config = dict(
    intermediate_size=1344,
    vocab_size=12542,
    hidden_act='swiglu',
    norm_place='pre',
    norm_eps=1e-05,
    qk_norm=True,
    tie_word_embeddings=False,
    init_std_o=0.0,
    optimizer='adamw',
    beta2=0.99,
    final_lr_fraction=0.0,
    max_seq_len=1024,
    doc_mask=True,
)
Each number is 500 + 25 x the weight over the matrix's rms, rounded and kept within 0 to 999. Layers, rows and columns count from 0. Numbers have three digits each.

# layer 10 MLP down (transposed), 1344x512, rms 0.0445, rows 1077-1113, columns 256-383
527531538461487512470522491467502481426499507556496460539480470544507462576419454501483507443517527459487478523522514484562472551488490476534490525477505522520494501468502475487482501515517471535508523485509497488510555461481462458493486483457515519475531445471478489490501507502508524532485536518486477539506477495536519463482498526515506520494501503451545497515486506492478475539510
525519481483495493513476509552504490520473477489519540476487501456559465515502482538500562525520493511504503502454510465469508529480493527470483473499525511490478504502498515510468513532560539477535513504494527497497524464490467538525525498510496473492558506506518497519529471505526524471466502486507479564487529472508488525475527475517486485540465513506508511463445529530472433499490
474497461530520535482510492537495496487486540513498511456465450468568466499488508513485500525492462477535526496491483507481476492460505489468513546495498515496499574503477499530520462533532501500470540501494537537486536495479494490521526492572496478544522511495494504513462498505473495515494487485550502510485463505515489455538519493500474497498462509490557477489493503475535485529502
488487556480516505497487474491467535545458462486500489511483501496519498464516533502536504520475468492510531511459484524537509521516567509507517478515505534514482506522502523485516513453540512502549537496534490519472478504518517482528470496468486535497506500501530524483508518478463523482509489503528512547470460482529504475492513524496439476496498487560550497502493523493474523520505
549516485492497441470543457473524466472464515477502456515498461530503477512467484494539494487510528501513501504511506506520533477482443498493525477487517506510450460496486515446503494472503512491470509520482518517473498434500518499504474511519561518479457506505503466484508508484479538454508502467507471524517497499510519508515537526464458527511503501486534468494528488465501506482496
493527439527459487526499518485493511540517476518474478491496503454466502516472511464477478501491488490523482476508486469481525525528496538510515521522490493493498498496544530511494558545530522461510505529458528470489503542493483523550500505491523475519486485514499498535515512478495507524505482450502490547539518508510527510467541527528528465525477491492535457474501497458500537553506
468486551495493429476478492477502456505502462498469556570477497477485539490500513539497535515504524519511506521516525505507515494512523513467491529554493461487506536518438543523505515484468497496530499466461537495528468580500500495509476491501506516496520481486475543546526517484503531488501521491506466494506497498471512470507471533471495475439500469517505492486496507495477496507519
503428479500490523502467470521546517482513510501499484503536529520498479505527482505489453488497531475427492497546510514547506539536507462471532510458493551511498514456511490493492511448489528509503483528535491510513490517458512503497515506510535486465495471499504523507550494476504523498450473467497438495496510476546464471510490501507524503461513574472493487507481483474496455480516
499520528468526528524515512505503473505502510520485495489473509493483526486557491469503501509480527470500498493467531524508542484458530469531501510486480507488490506537511503501457521514475514478485533474513500496498473518517506459503495524499523549488498479475524522496484496487531495499528491514468485529432473511470516502489477507519466455498536492517503465496541526514449500468493
493468490524513447482499480523469523500496484518503484468513514494475501493501512509459464462518538454464479519495505477469523506518503489524479530469547499535489514501464529485480511474507559501509524524510475469509496485496482452493511495546454479499490496492504510469506467484501511487539500467507494480531468476489484524496444511526505468491491492503454494504461499529472536499539
508532488540522507511517464518502526519535500512513447519496514445515518493481500578482487501505504530477541491539464475458469458501564488503476512534446458474520533516538541531454451513508497516509432485498477463531474472517491483517514515487510493517493496522548520456535568491505493483483452505521497481427525478507507542463520492519538501478543523556481514537491574493449545460466
551487490496543496490499502543513438493432474536486454506502514526504464481493528472480464538518501471512500512484460472551536506474492482499515510536549480486493489489494540505509511503478541497532461490508501484511461513500485498496501463508466546497517498481497498507486544526531522485508497499484525509466495519489536495517505515483510511494532495518510532493529490510523483487520
486520489513509505520497520485538483487450505497513557486460476508479503488539508455460491514521467485478488508498519501485498464458542503469503514537525509530483492488474551521515495504503484479530528498480452521534537520463451513511538502450488472511562519515473525539473485477507502493521493496444494465486498477458496563534463505500498496482511508484519496555489508503525518521517
520508548512518510485520514553557473526523521537486474465522507501471501513509488467498547476552484488487459519462484492540538463507521488473504519506498486484476483516449510503500509491497539543497502464493475496551475471507539505480472462466504533517474505520512495471471494485504497502484520491486483510530520525509450454505457508488488458508487521527488516516502492480519522526501
505483495538488502496494517494521466546520476519491512483465482507506508501516542548518535480496494512507482501497517541501511500515510508523525485477457443488498519536468477498522500478459525525537495530454458467502529506509469516502553528462465498477490473523479525497507488491452475519491518488476517494503526457556515481498530429536458492528466529519500515482522444506478541487464
458528472495489498481474464500487495491542537527480503501506516476499501523529512469523477504493489501525505462523486495523510513493516519503521530528503519515524503467448483465507510506509488468509524491479463508511476514488497513520468474494450528526535495522493483557446444503542511496472518521499511460492509487485495532464500513460529507513486519526533533475525462513486512519546
522501511521475471501513530499493467473526461506514484549497478481497536420526490503495483520489496495477505516516483509487444494509506444446508492539500498537495529516490470464467487470544492489506472494552515506493492522489518481494521520510495517518446450486531505483517497482490507508488483510517488452499497480503467484458470491494453498509522470493492488501488539488526512525492
480508519486489451489469525413497493545502517486469495490491552522509514497537551541521484503495465491484482488484516475482517487472524512511498522507519518527521463522503449511488498495516476455503505493483505514480501492477514516526486511520476498521474492509530540493484512519541532514443528490508536477491491478468471478466554536492508516478494460513461479489530531547482502521520
487527511510538529465487504495466516506498472526487502509486483492514464507481516460527494499565475520517481543456519520517511519495517471445496556466543524488449470508485504466489516531494532532538504474523490503495504497503533495479470490531515470480491459513511514506530489483516464508504464507484475528462483476487497509495494515507509489516551450508511496498500523466520554541499
511522449492525500530478467526469519469501492500555507514512538513491463524477497497538504475479514487482513501482478548544491477508525479480530477488526463467533493513478502534504497567482448524498506512475515485495520468516489466479500510491502483511518447473479519522449461503539466521526539487489501505512547498486487524542489514527519507468479529520535407483449502473503464479511
549529493528526513496519494532554516490522472493487517503485479486491512480514471489461483481447492508493496473490487503516543510457482531450495475491525511462510540502514493510545475555484510502462509518448506462471523482487461503482511515483508509537501546519536476476498500467452469482488507489546528539479511471525491507467515488515483539526512515521513509482491501484474471498472
458556466493448522508490504485501496499473494554495491478457505500510501455505449528509544460552501523509490459533501522481455488536513531460505458531511492448504465454483482496503516477510459512473508502484484469505495547511476481461510494481493502480492527555501473494493473522510503552506518482468526532484479479468502521481470499477539500504474516458499502519478470479514508536521
547515488504492453559540488489514533508515483512525448484543468525520438548466526521518492524518515505491511498490450502450521528499509526518509484519509538508510516473519479555468426513468490525476495475519507496504505497536507487500476449476527519484497499533532485496485516509483482508474537532487488507478493529542475480460515461499481516471519504533525510487488479519480470499476
528469531518498495498504503453526438494521514440526469498496492494534539493540508532524517484488485452499456480486452461492530537511512517477525484503529479484479515507512495461479453481487507496476501507535468451511501543478508504459516496526484496511516472524520532537495509513470531475510521480502502514537509512504490513543476538526510483462536580493520543501509498473519499508515
464477552542531457471488502517515496518507487474505512504460465511518506483512529497518440521498481480507512510503526503476458484505491503505523521522497535478507522547525507494485496541541517496490503517516577520515529510535505527510499553521521500508482480496494486508545514502465451468448504531519508514498450539507487522492488519499477485510512485491495507498516495499521533509497
519440519506456494517527507543473493487494522485477506523541494522536528509498490480443496475492541496523496473500503482484544490528475481473486484510485493494512476496496511513488489451470469519500468453486524465484482505483472483480507479522528531520466541516472456538532525477476501526486489477493486456539533501473515522514499528473492462485484460494531501516509489482520508433484
471460524521525473459463502515497530521480452507498489449491480527518503505504519478489470465535549489496494535487443498514502505535562529482475512505461509490469515500489518504443477573505500474523468460504529480475517504490515480482522515532481490478511492495503494493527467546536468486501544483535495523543468507527472500517483537508501504494518477529497528463516544531474508524503
496458488509484498509520467525471504511504511520507518553484512446456507484531511484459473522474545479528490498468497503511495505490516487520496520520501471537489476503497494513494487477500538520471520504510468483480548487520492511521467513521510489454515481494537474516460481479489520538512534509507494522526531484494526544503541476481544489500511478501533505468503501453490486540492
503493448486522512512496519463518512497487465501545472488497518469487549494545528527479489500518521508482486509505477519509494516474466458518514474472504475444475473502525523482501503517536478540530495547511460513496566434506448497489550508433512518483510509508512502511477500489508470574513533521470488519495499505539508477489502499487517503470479522548495505531495517509495511549530
520502492482495448486528529513507477479449491521477532502559505448472497502471517477558480507488523527499466479474462472506494471516510520520499526513511524493524516495537517529505483515445498498496511463485532487525454484504531507522507501478492490511486528495491543480524533545448502521490504470516521470502534509494486520532533476505526536525478470515510492514521477543479503500478
467466495474479461505522512467472538504500531512467497502482502538505484469503503494491482479498520500502526563546438467495558499520509532515465487500518528474469493462463479459463491505534530504495508496482471537481503524520525457488464465554500479511516520505492520474498495469519508522554482441494499489485496506482523487522473520492460518494495454477482497423517512455536506507490
511494434546527491494503508491499505530459546496497517509510529515514493479446512489530482498530482471478455445487490504515506519499490521502517513518501484515509515520499520469474515488507514520487510504510489464479484519487449485498469488499494537534518504480528542467525498480480486522486486513452528482478512501504507496501504506452491464491518496520490484539504533478473487489512
476493542510456478464500493472491465526493516475468523471483474426505472455454550497484473512518476486538488509481456498457521482499492491497443478533491520496532527539492547464477487469463510500495475514525447558507480506452481502508480506527503509490467516486499445512514452454533456505526537515500463508534482502555483490489518473489482491492461531499537505526479485519513543522481
454465501503505468474521520525520475506498482447536528536522497524487506477522502488555497494473482470494518507502465526510470496514473515476467504502507495497527539465517493460535497472486524505519495549497477509518523495473488476504527497482468492508463531494506542488507538462499522492501533534521429515468492519503511502499497494542489466462491508483470490538485488487478488450472
474474464477486502542481536515480495503462473526501487464557541471472506467500523528495508511480520466488480487474541518486474494496483480482510554459515482573502535526530462508489498474515484496491503536517508450510473443533493458489479496520489505498535482491487446502480524500500444501487507472481504479468466513493494473471490505486515485501525537473473531512514491526525545465514
503529481509508534481525504527478484497473491528490529484476508511473520479468536509507474505526494497482480519543492495512530509460526523476481502486512477431490519493527517501484533543539476496494510506462577516512509522484512483510497464517505494492463506498505501510486505525507518458506466515500482495484511508503539478531532545482520445536481545498498483519528460490491471487501
475510510498476497509502513504526469526480523488507454537485500478476550495533525490467503571494500483514423485474503496471517481490534492480512489462535471515523511487499470526473527470498510475504522494504497522532514507451483470517501498508510438523482521483515521476504501501510525527478517500507451526527462556478510494501471488499539485513491498510496474502488504500488516463548
# layer 10 MLP gate, 1344x512, rms 0.0487, rows 1078-1113, columns 256-383
474519505511529554492483487517509487472472492504488460500464461505444489503524494501462524511463510505450508480529475510511495491480465507477473527501493459499507491491506553440489493486560496497497538483505508518480450501542490474487477508506532472525515497498548476480538528530457467548503510505479443524523469492467560524507485535501474456520504527476479495487521499519514514490473
476510531484470514494568495495496464489518504516545503511493527493499542524506464439498560518479516538503524485503486533517483486481501507490464481494492483513536460497500492501489476488498516479461462495511552545510559489519512510528485505527519519460524445514528489504508492482465526534464503518484497541497481509488513449529490509485543501479518507534491569529480495484505451507473
546500515513455480528495525486502484464486542534510473488465459482498536535490528506486469427464495495471490529513501486477465520507510484516439503495507464512521535466536519482494471499497522474476505492528506527520492502511472494458481528474548562522530500512494501464487524542465490516506545520483512503504506516488538480535499518502532492508518535475480505516519508505496506491497
523482493522473500473489479489530504520479453520511513492521507506494489449526501482473533526468541569530488520478526517467521488528476486464513520522499477513544508519530507508515463503491541516492479505476519516486484533460475541510506483439491521487517484513520484514499499469465487512517530543456514517531510519473491526513510507466483487487464497541504498521521502513520453458479
525508476533554480487517517540467509537499508473473511486490500529485515528499507491470470498512452459533493480481529497498482477510509506544461522492498506475530511514515531476480512511471516470475510493480466545460463492505519423505488489520504486454519461526501500446473525514478481502535453536489532523499542484514491515500511499487512480466485513473522509500529490449479516478515
520524533479503470474495477507536505489504472534467486512501498503509484516514454513495543516499507478496526483481513476546541465507528493525478522511526446510520527537494522511536520499468516542453491489524481519500502473457496503523492533480484469477484509504505508508512531491506478462493544504493480507537491532539496490512513541513521559500462503497497500525470496450499535521466
541509497513446519515502505509515473460494501516525477531492520505458476484517524491544547448482477502523499525483522510479501528494484530524530475512482492509494521494463486526548518520513524529450494516534515470504493506461506532486498501499485530519505506506531529469484521483482472490534480527474561489498525466472475501499498530490481479565528525462480505477479516502520498486537
462504463452520496507519503541438487490510501523518520502505538544477481561540515491495529526532521508471480491502562495535531516493487473527456524480498514466530501513524505470496521529498525470480551466499529489502504452458543484508488507495464492494515526552497539502471518472509511502523461492484491534500525507508467501514483546481499467496492544480526471472536513503495507505459
503516497499481480517523493484495491469486486533483532499464507461494479532462451493497520483534517527515530504498510538530504502485488487498487491507468442518501500480521533492483534532529448457515535497487501469480560486488488554485448510456581485482514483508489481491478494501533491503503459477484475460483471548517504484486535451462510528511501528517521494543511497485503512541502
492543538534522500498523492472491500503536473519503510509510519424501506496500516540520496508498541458475520479487468471464495498511520491501532514505460477505531538539538530525479499515482499473515458509505511485511521500527520470511549542468470501503465527489484528518453503530476528472510505516506486532457503512496519507499510466510501517542500486523464487509471519445456520495539
514503553499508496503502511512505474487485453472505458470519470460521496468497462485493512500481509441494497485459514503496507453575507515463446481495531496505460533528497473471530526500469507479499495435463471524513533525509473515515486500502504500484523476501455507485477507510487539480514480478488452488522490504530518539510523518491496471487506516527479466536504451513502475509539
547498482494495503475499528521498525523479457489532505521486484476501492486554522503479488493497492498522493529461504505489494474454480521488469504496524527468515461519490509533514514513506531488479504521523487482479517472524515538467554483515511524523498480493536488545518523522487533484522512523518465485479511524467495555539500522478468503515461468549483453519498481448474490490497
519498437496530537529474501522489510489501446528507519468520508474509470481467491497503482481480521519547474490430505523464524478506512463508473472499488499513513515459480477502516533522507517445492508486481537512515491541483504488499463502547530515454477531502485550523479488484509490512458492452535535493461484493494490458480489473499527504525505494510511459508484446498511526508475
497537519484519485481529532510521506551462500507529527502537519506514522481551480542514551494542523471570501511526509514491485482506498494527503479452465472465494494518519466471506454561485540476468547503495494496530515488502492558489538524521490504460521486527492494490484490477506476505492439527494501501500503490501489531502445497468519481471470497477487484507506473474508513499481
506480481519509529505459507475485470507493498492478489495497517520511563496447538499501489473503529515422502526509513439451494511482515485513493553542472517532570449520509514470501540524506556506542497466510492511524523528505523528510472516481485486478440453500532526533488485444490468498490501473515479499482489483471508520515501506474524492503491533547495517513499465499444530459486
511490489487521518507467515502511462503539531514483478463505516526498444491470531498459501496478461465556558506556532507525523513514514511515526477510498488519535485508538474475497503523507556512530526443483462445501476531522503546500499435490511497479496524533520491454456520505523480518485482495481506477471511528515468515527451520477464490514496523497507493488504485499449535487491
540532466516504523488505493524479496488472516478491485471512517491514491507484511498520537509465479540527451486528501513507450485502497504523491502530471460505492508491456552497543525530499520490506497527492528503498489481469506534483523515474496519516501470510487502501521499484469498493547465526525501478494492515495487531545462496504504499461542423536482484523501453474458519499507
487494511472528486495471538507523476532487450482488474476509500513506540495510514508485516500498524483457525537469494529467505508484516490514512478470464501516490552520506544509486479500527568515499506491479490517486497473489498513525451484458505499512476459555540537506510522546500509456505507490480511544513494505493523483477461496513519536501515500520534508494543478502463468477477
540505484508495520524469479485524485485495462519466487530466519502495492487528496519500483532456563520522459494495558514549482503489496491498466472467472497517511507479487498515539495506468496502488475494483520485479503495512494509459485464492493475464510492531499492511448544534484458481511480499504489523485500574546501523491527493500470500486492529475485514492483490486532452527539
503503517516534527481501522500478469538514460459522503500486503513482482491494491465500508474505507543493548465539502488487532574499514499515516525538510503486481502513447512455440505515507537523480495508515542470473519464489513507482506502466507478486525464427507498513534521535466501506528487517499489506512516464510488491499499556543533526517516513528501491476502508538434517506494
486524460514508541484474480524486492505464503509526505469488509494484492496469511514504510499521495521526477507530486529475485504485507511481493514524506495472529486512467492469496486474539487495505497488521506529546490523511497486475544520484495465470505519520575514507491520513539510494524509526486479507508514470479513514492539554496512495540489512504464477449536483493501500485529
486547510512504502484495528526504509504467477499463500498510529475486511491502466458483501485426525456509476478534509486479532526488526510457500503468459485519485492524451529453543523468526507482471490479543528542531487496495476480506541535508519491506518476518530546529485506485462526492492499484533461465490517533507494521530514479506529534525489530491497489543520532513483551519404
497451510485507552506465515520496484489507499495518492475437466516438517506523466532460487507533499511479500482475509470493530523460512541486528499502511528491497439509491499464514527501484535511503496532521505528474470509468488516473527529499500502485520476474530482486526544533509501511502497484528527507491462484539504522481502489473520521463488534498407507483504462491517518482518
474500475510483488480479514499501528479531511477522515485471484481482506471498498463492505525467486504507486503502485521501491556502520519503527478477490512527509503531488511458458470516475497495489514479511514512521486512450548528492527535480493504483540505524513495489515529500447525486486515519481482516520497466475477483489514467490502524531507469542506475511561486479523545466501
492553547516488535494481518524487487480471475516525532491492481545528493537449536493469538478495522497533500555552477502487461537488451508511511482545501507470509495503471490502469461511485500506476537477494534565493485508515504493520485484479458535498512499492515500542482511529504466478459523467503518511542504504454524476534491496501501497499474494511479507510493473500521488464496
519515531527526461499490537536482499492491541486475466492477480510491534512490493534523519507537513505506488474496524510514511495492554520442497488508521487491493501520512483524484483504502529499532489503519458519517535431519516520523531550492536474460467472509489514451515502471495501491503506533496474476508485436506478480481519460473477526529550487515533487485477473476492484477491
488491510488529509522503535565479483448471459513488498485500472498517471515467526520478523508452453470511446517500486513503498477499459473508450519516518487491481498510462544453488523508467540478458497502491498467512498485555532465480540520507546494464491481504533507469477515486505491504502497470555482484452531506463484518558528532496485519531503512515513496503510465512525502505494
493474522497502499523466492503523490493428516548545482494521502515487500523544489496478553510461511514568504506502513487463471513519487529460493475462502475500523485486511558481487459554519550523512510495504481458498571498485506497487481491460478505502507435491481550475462509479475471519485502512455523479489458508522538489508522504469513481501447491493495498480518483482483463521465
458493507503524507479435513527471521510504491517476491510486470498504460517457481531467533473507492454504507481478520547506492528487524543470534477495478497509505483474478501474540538500492494505513492525506467497499492490548498454474555477502496473492459467517443511442515479503496481521524511491510474498467500488507518478499496509524526498490453481462505526487518445455467503476515
541483541520512485487488538507463493506507464525489486496466492489463475480504473521475527513539505463473494499525505508458498497520526518533515505465506461545521491538540472538549503474524505488449477436495508522491506474533506518518501476435499482504465445449453497516495503569462487517491520491483484529523464491506470491524468482482476496515487540494511499486512479463496521504446
496536511490500522457508528480521542504553484499484494523538532488467507533540488523489479503506504479517488490543480490529506543509494521478472485497511479488488461508485516455585523525495522465492552498486485480515540523509483501478496544541466488460474481502537507446467500475509504538494490483510476521497520563533504485490497529511473481520484521513461502497536465469477478503475
493491458498509506458517517492516546565520495567499461533461530474502517467503476515525501523483480498511494478467530518489491475484490507537520534474491483511476538467537497451511469478546527545519462448558536491530526514510518500489525486456495500504494489543497508527508518525511447476529498508513515515538491527494540484535485479420510483503521504501558490530517474480501536520530
485499567511457449479521542518513548462531497517513522491484513500504475498484505489473531540502522471521518505509490528498478531483503469519474480521490527522539507530527534471520494473498524480515472476539505494467537484491538499481538514429475466487496522514515512543547510481484471450501543533509483497494531518512488513475483494502504521470497490514515488530461516519488522485518
522487498523487530494480531499480476512511469524572512461485489495495549555470497468519506460551503502481519486551464544512487543461551499524491462504484510474505488513526502493527502520508493489519484534506510478531494485504503478473484496475532500486498508517492535522483483483477478506522472540486547496509543492497512526500467495477519447508471499496496513522462485494466497491468
481513511520527504506482514511499488494508497496509476460486470466495524534476506538506501465508483553472508494484499504496518513473528529510544492490515540501504547516525507456522529547536510506513506465510557473495497516505483489511523503501481528470503517483519471500460504535479531509551481523494522490475495472477545496553513496510525470544488521500544501505521517511517498475494
508533504497542522481502514522520511480514501483533502484508497508493487471495476490518475481515486471538512500510480488522516448505518493521509470482519500483502503499487466522530491533512504515503492481542461499530505502528474505467523482538462481518514483512498525479517511497515528492504512545501514480490539530500497471515516477455547526494526514507495521512489467472542495502449
# layer 10 MLP up, 1344x512, rms 0.0492, rows 1078-1113, columns 256-383
513474511495461528480517496476513471493493502512512498526481508525507509461494496519491495507510492481488487495474444493465476469497501485471555471541496460486458455471480486484502542491507501482496531499511527462528506539467510485489497528514486491478556496494481494508530490512500500500475516478517477484496543512504480490482496526504479492449474469476505555495496485481502471500501
493493490494544522521533496518511497536479538449505520457529477557520474472483441481511500505469497490527486539494470454507490494502518532469486467479476500512478530478493498539496448508490459504503501511470499497459510474510486508541569486473480468477495521496510510478494510521488471538549452487518521501492511508503473506483541515492551483524475554507505476506479517491551458464526
551539495545490477465531470495503518461528495539511447548515449518472556549533545504521488473460490532491487511484485528540474505496488488477482489466492513500511507491523502516523510429510479480482542445550488518448496493492497472466486511471504491461530486472529502479515536520530478494526511489515502524568563490508552522499510529510511453476487513511499513502506492479487482524514
448528458477510565489482515455505553512497518497500506444534512504518524475484516466505492498501468532529553463454527518501473518521501507490466496555553491450507532523508518515501510497489504490487492502492516478498479511502509507487535507512484456465512480534511469480518526516477499532484507525536491520492500501482474500490496499530503485491512509551492541513450504486523489504536
509512505471515505473533489523482522452513462520491477538522520485497492543481490481493495508505498477498509548505454539538500498453536493518490490486474473482494479457435505540499507485501502510494477490492479524489542505506520522467508496506507495495476512525489500477504503470503455506494485507494484511469512516517486496507491487504477432523462491492506505473539489503516514506480
513484510522455510492464483482509502505544516487517483510474445482509498475492414500555531531485572485499534460479503490504498511518507509506433493501488549443494484495495514487527432519470509480491494457485514455489500535557532517485520470509511479529483476510514512476514519523473538519481473476513494470511463506544499487504508513503487489484481500506454516460485508476497518457542
489466525527490439476476507512508471470461505478525496496497534519486460491435478565536506474479503473508493523542506491489524540475534471539507501502506493545481553450527524494480543505478486522518487476488465495503466470480493522500499463547514504511519504518463487490477556502533434468494496513549543491471503505518485521495536508496465446470519493516518465483526473480508509512515
475506489523477476507496505489508494530524551506514517518497519480539491465486523489469507489500521517487529502534538518492462526524513543462511508488560508471516506490503448492503506487516505470490510488472448512458548524493496494514486510484463520532506499526481496526504499537491469515471496540506503527523509482518488459476521484473549511520493491463490512461467502513551484521488
467548518505490517498531460529514504474497470490534517505504507484499500498521492472475494523487510502489486490513486501534484471533471479483482463477526531502483461519521525502488542515489490515467485493519509476543494508478494509493506534523491492537491442476512513494471530537488543531494481473493523512492575513490487480496546465479552476518548501506496483507540497503519518488476
533469523521518491490465470526486525488494530507506481483500512493506463483463524474475497513504491526450492508522511521521517549490491536457485461517509474510494472535527514502490520487485525522500511495497492498514499496495493532491458453457504478499482506565491453496526482435493456515520529474481520466550509484521511521498527470464515494481453501478518540495504513519537520484466
494551480531493447503508503536470461514487470512518459456444450456454484519477509528504499484515490484493524492524472547536537496494541501499482509504496512504482550511475470563459496525485510502477523513509456494474508482504476533501468494534534514496515502527491517521485515497470571495508503570550485496517485456490486496509483471535502492463526480509453513480467497492464482500535
532543538556528526537493513442509493531530487564509497511493474491498502518514490543492523542526533538523434514514519463513484488498487509506485458530533460460512479529514481519546531492507522501542509521499485527446508497526527468485486569486539489495475487487470528477477501506458470475500489467511493457527522498503530460521530500500454483524536510508491463530507474479529532514537
529485508442480542499436476517499499497474539507462445516481498493457484497484486493457465490502507489479479516506511490548506493497469477437509506533554494461553476492522533502571517489504472538483530512515523485522526513494507494471490518507528486521519488486531460499490494505485505554529515471517498519517542534471518539489507559492504469476461524519515479509509516510477524508451
487459521510502528523489445487493498463518466509479504467493530517446515486466497490472463495496493502478480519513512558520514528511509524492486477524485498544505471528493489524521512496520487504507443484498485528450491502540532519474483525486495488532542470480463479490493485536489523544488529491501525498516492486554521486481495442479496501508526517504487533514460518537464473472470
550505483493510478560482440464520528508555513524489512521497491501500487494457490492513493506459507474507487444503493557511539539496520462499495524540486546459483523544523535487498510536494467473497490471508513472467506476549470524510488503516490485534473506516464514462480487481495466474493552498543496481520480518507494501530536472467516482470482530501534489501485534502509451502522
505488495475516490471479488465475525506536503507495493477509527521439500517510493519524518508523488491523470448510516524486502484504497476511472489494536513531502468503429470505446496489519503552503462451474485443514491498479494427510453497483518475507511445506511488485535458525517484494471529468475473532506476516521473473516534491457520451518490486478519507537506490522496489493502
523528492479510536517495494520459492441505498507510493476475529513450486500526514472503493487438484528528526508475449499497495471517484503505527533538468532494492482495504524520532476506457461493496514483541491495490482483523474521487511487485483520511504442498531432496499505501448530494493502485525502543500478494490488540478545476482493455481467463480519498487510475505492492502495
531489488521491474447478506531491479532529531514484460513472517497477512500503503512513512513477511531526493515516516484555494505473496500530518527519526454497482519522462529454484482494519497503545479463513484526501446487527497523446489530469482488460463546504486475489499513476518522453522526470479466508486504476472489552486490503486472487443487501522479508511459518493530530519472
500491508526529536501527504478527515485527513489500538508464472483488450481563484497477519509514535480496504525550472486515506525444478524514466527485503477477478512487497520503518505485467490515471470539499499502521483513468495450470485503525527480502510447488504510485494528514475482494475505434521535527511534490512495460507465465482520482525467536519483508518508507505486500543527
541485507529519501473487465500454514458544521498469450467526526487501524502456511473480478501502492457453499487484478491528455464524537533482520493488485519436484491499532521481486507538465497491521511505554489505517509460490494504498465502481460511547482503501534523530494467516521487516451523535475498501467527471485484525520476562480488527522493476503489495469483485484495482506524
525508453496451526533549490545525515512504516500513480501496473474494507529451549471532475483470454470478522473487474492514480453505499564462489464511534498496493505475519486503501525508522510530501498486450529498524485488483519461494479503502501473461534514522444521509487516478491494450529450493498531536466494510475514460504518522476553478531491520457484472508517493506534522509510
510535500462472482501483502528496496516521480479523452538530445491492544486487461541483485492484533555491535439466538493490489543448529496492498527531512507532519450512508485473529472475540501511435488458499533553505482525510482478487488465506507516519468489515497497542519512500519525531473465522545519525471506510507479518533473481472506531509532469470512454488486481506501507491487
513509559447473497481495519527480531520527526521513537540475470449490526520504493470452522473470515489477508507530512515485505517498533470456502490513498498521549470510491486493525500498495544481553498503543463512498511485536471519542507479532468514549512494465523506475449498497485520507523500512519527488480510507460462486532453475496512500487526502462492475518508517491531517496475
515504550487514473483477535521489457451561492526515491526511483502494467476469495518529491473533497506491500532490529491537499471475523536519488495512483478470500533538487510541505494536500550484541485516490510491498543498483519506503520499502552501487481477499515474505552496526480502490491523481513483525484486530523500502522483545459555501533459466515513548462504468497435525509508
503482505490516467513522522532523459461518477479485477457470485524494500481492497472500473534524473470486523510549532501474507477497497508490523500491524489512490492502490460457481534502484495521537502492469482496468516484483493475506519488541483478496494503489529549533459482531522533490508516445537495483522524514561511470504491575510539531510495511515491487470523484483500469547524
519468505485504483449498440529489495474520523541516481478503472536525490468473511463444492498474518443471467487508502482506507514513533532546472531505468525510539492440453556474519522475528533520541510484492516427533532496470523496471519504495516497516503499507532489500508475527511514459489570499496472478566518529529510521508523571575503502488455504506534527466492458524488486508506
492527514490479519527504478515466518522512490518536549481522547547497525515524524479490528538480483473478510479502539464512484540553484506502494485508482522511516506506525490461487547531482491519476501483534492530506457491469530536486488515495460514500500494511492498474529526488496500498480520508491510525480468465483530477504506507475545526489506498487505470519456500513504499490524
544556468456493510460530511473461477467553483498537483518512530489493507454496489464500468480500494511474472498531480473529496496469498484498483515474515525458509513529536463523513513500494515539506479452485495588497475546503493499475516507490546521508464475487499485486492516521492452497522510544488554512519504486457484530484524448522482507445492521510495493465496529507540534508512
509505488507525518508494531487485519544456471499517563544478483476518510519500508484453563495539473520530533507464511525476546536551475500508518426503510465517485539533477479501525547484489487465509515538500532516496499499483477533515511500547472500516469510540482484509543489536548544483481494498514503494489495489484520511480546538475513512483522477497480502479478507523522476476533
496435512462464512560494517507486523502464525513505493503494526529507472475509483524489443495523464510542524544509509506456515489488519481541501506510526510462525520463477467487483531488519514523439426479508475487479487503537513491470484434538504509470523462540548559479545518483497525528474511475503467480516500509492555476502483501496461475495490505486518524485517500472518522531469
484494505520461486477479541478492488518465450484476513505566496503495497482503515529451526488508438488531519491467487526522472463484523516505422518491484489500465491498489499532582525542485528492513507483518467481552480514485525535483542489483491514514565521507459524512464506564494480487488506514515466478508488509488498491501449534486483500523509508521538482445504457494495516510501
493510506482479466483500489494463490521506551534516486550523470505480529452538525529513458512520473460502534546528544534511502475505500505548478507521498493460551573468524464442491499528499510536527500495591446487488478459478528532546443551472513500494491524500479526496472514479516509522545522490518505519533486504568524498470532463486519500540524507494500488527482481483462523528528
493505490479520491433524501562478507501486515526491511494524468473475492499495460506499526476484522525529552485541519543519499472493446519525464494552546498468479480485510510482456462517473470504551530488507504492476475556540480511509509507494522494488514462483509431510485509462519503462534499435526465482504486515468510480519509498484522508495514458432483513499463493504482479506500
516488523491491509495533549505530481518494483518515476493521527514501503484473449524523489537491521456508498502559494517512487458492510506494502513499455524510490473484482516499538524440495511486514526475499496478499471547494495503482526473474506526527488458522470532546498495478505502562497473513473511513524529510518502487502526541492484468485524501511540501462495474498500437509497
496490527501516526469479463463521519485468498519468515492510524454517486516523512545519531514525509492501484459514490511483453521484493532505471470500486489447492454469511529506506539498506492497480479481486472509476550492512518483502506535488472460472486479515533481517517528500486479540485496533494487507467534534511498527472481485475545499499467502487469495474513490474471450526509
492480471484473482474514510487509498531533502525494484473479507491439528446503500509516523559488523494505463508508503508477499453516449504480491499445504518503456483521488486521500480469493474444481523508493483510481518455484513497504484525488472520487517552512528511495499509519533504484477494537494543512504551512513487525503475504526494502507530468461508522524537472479510501477520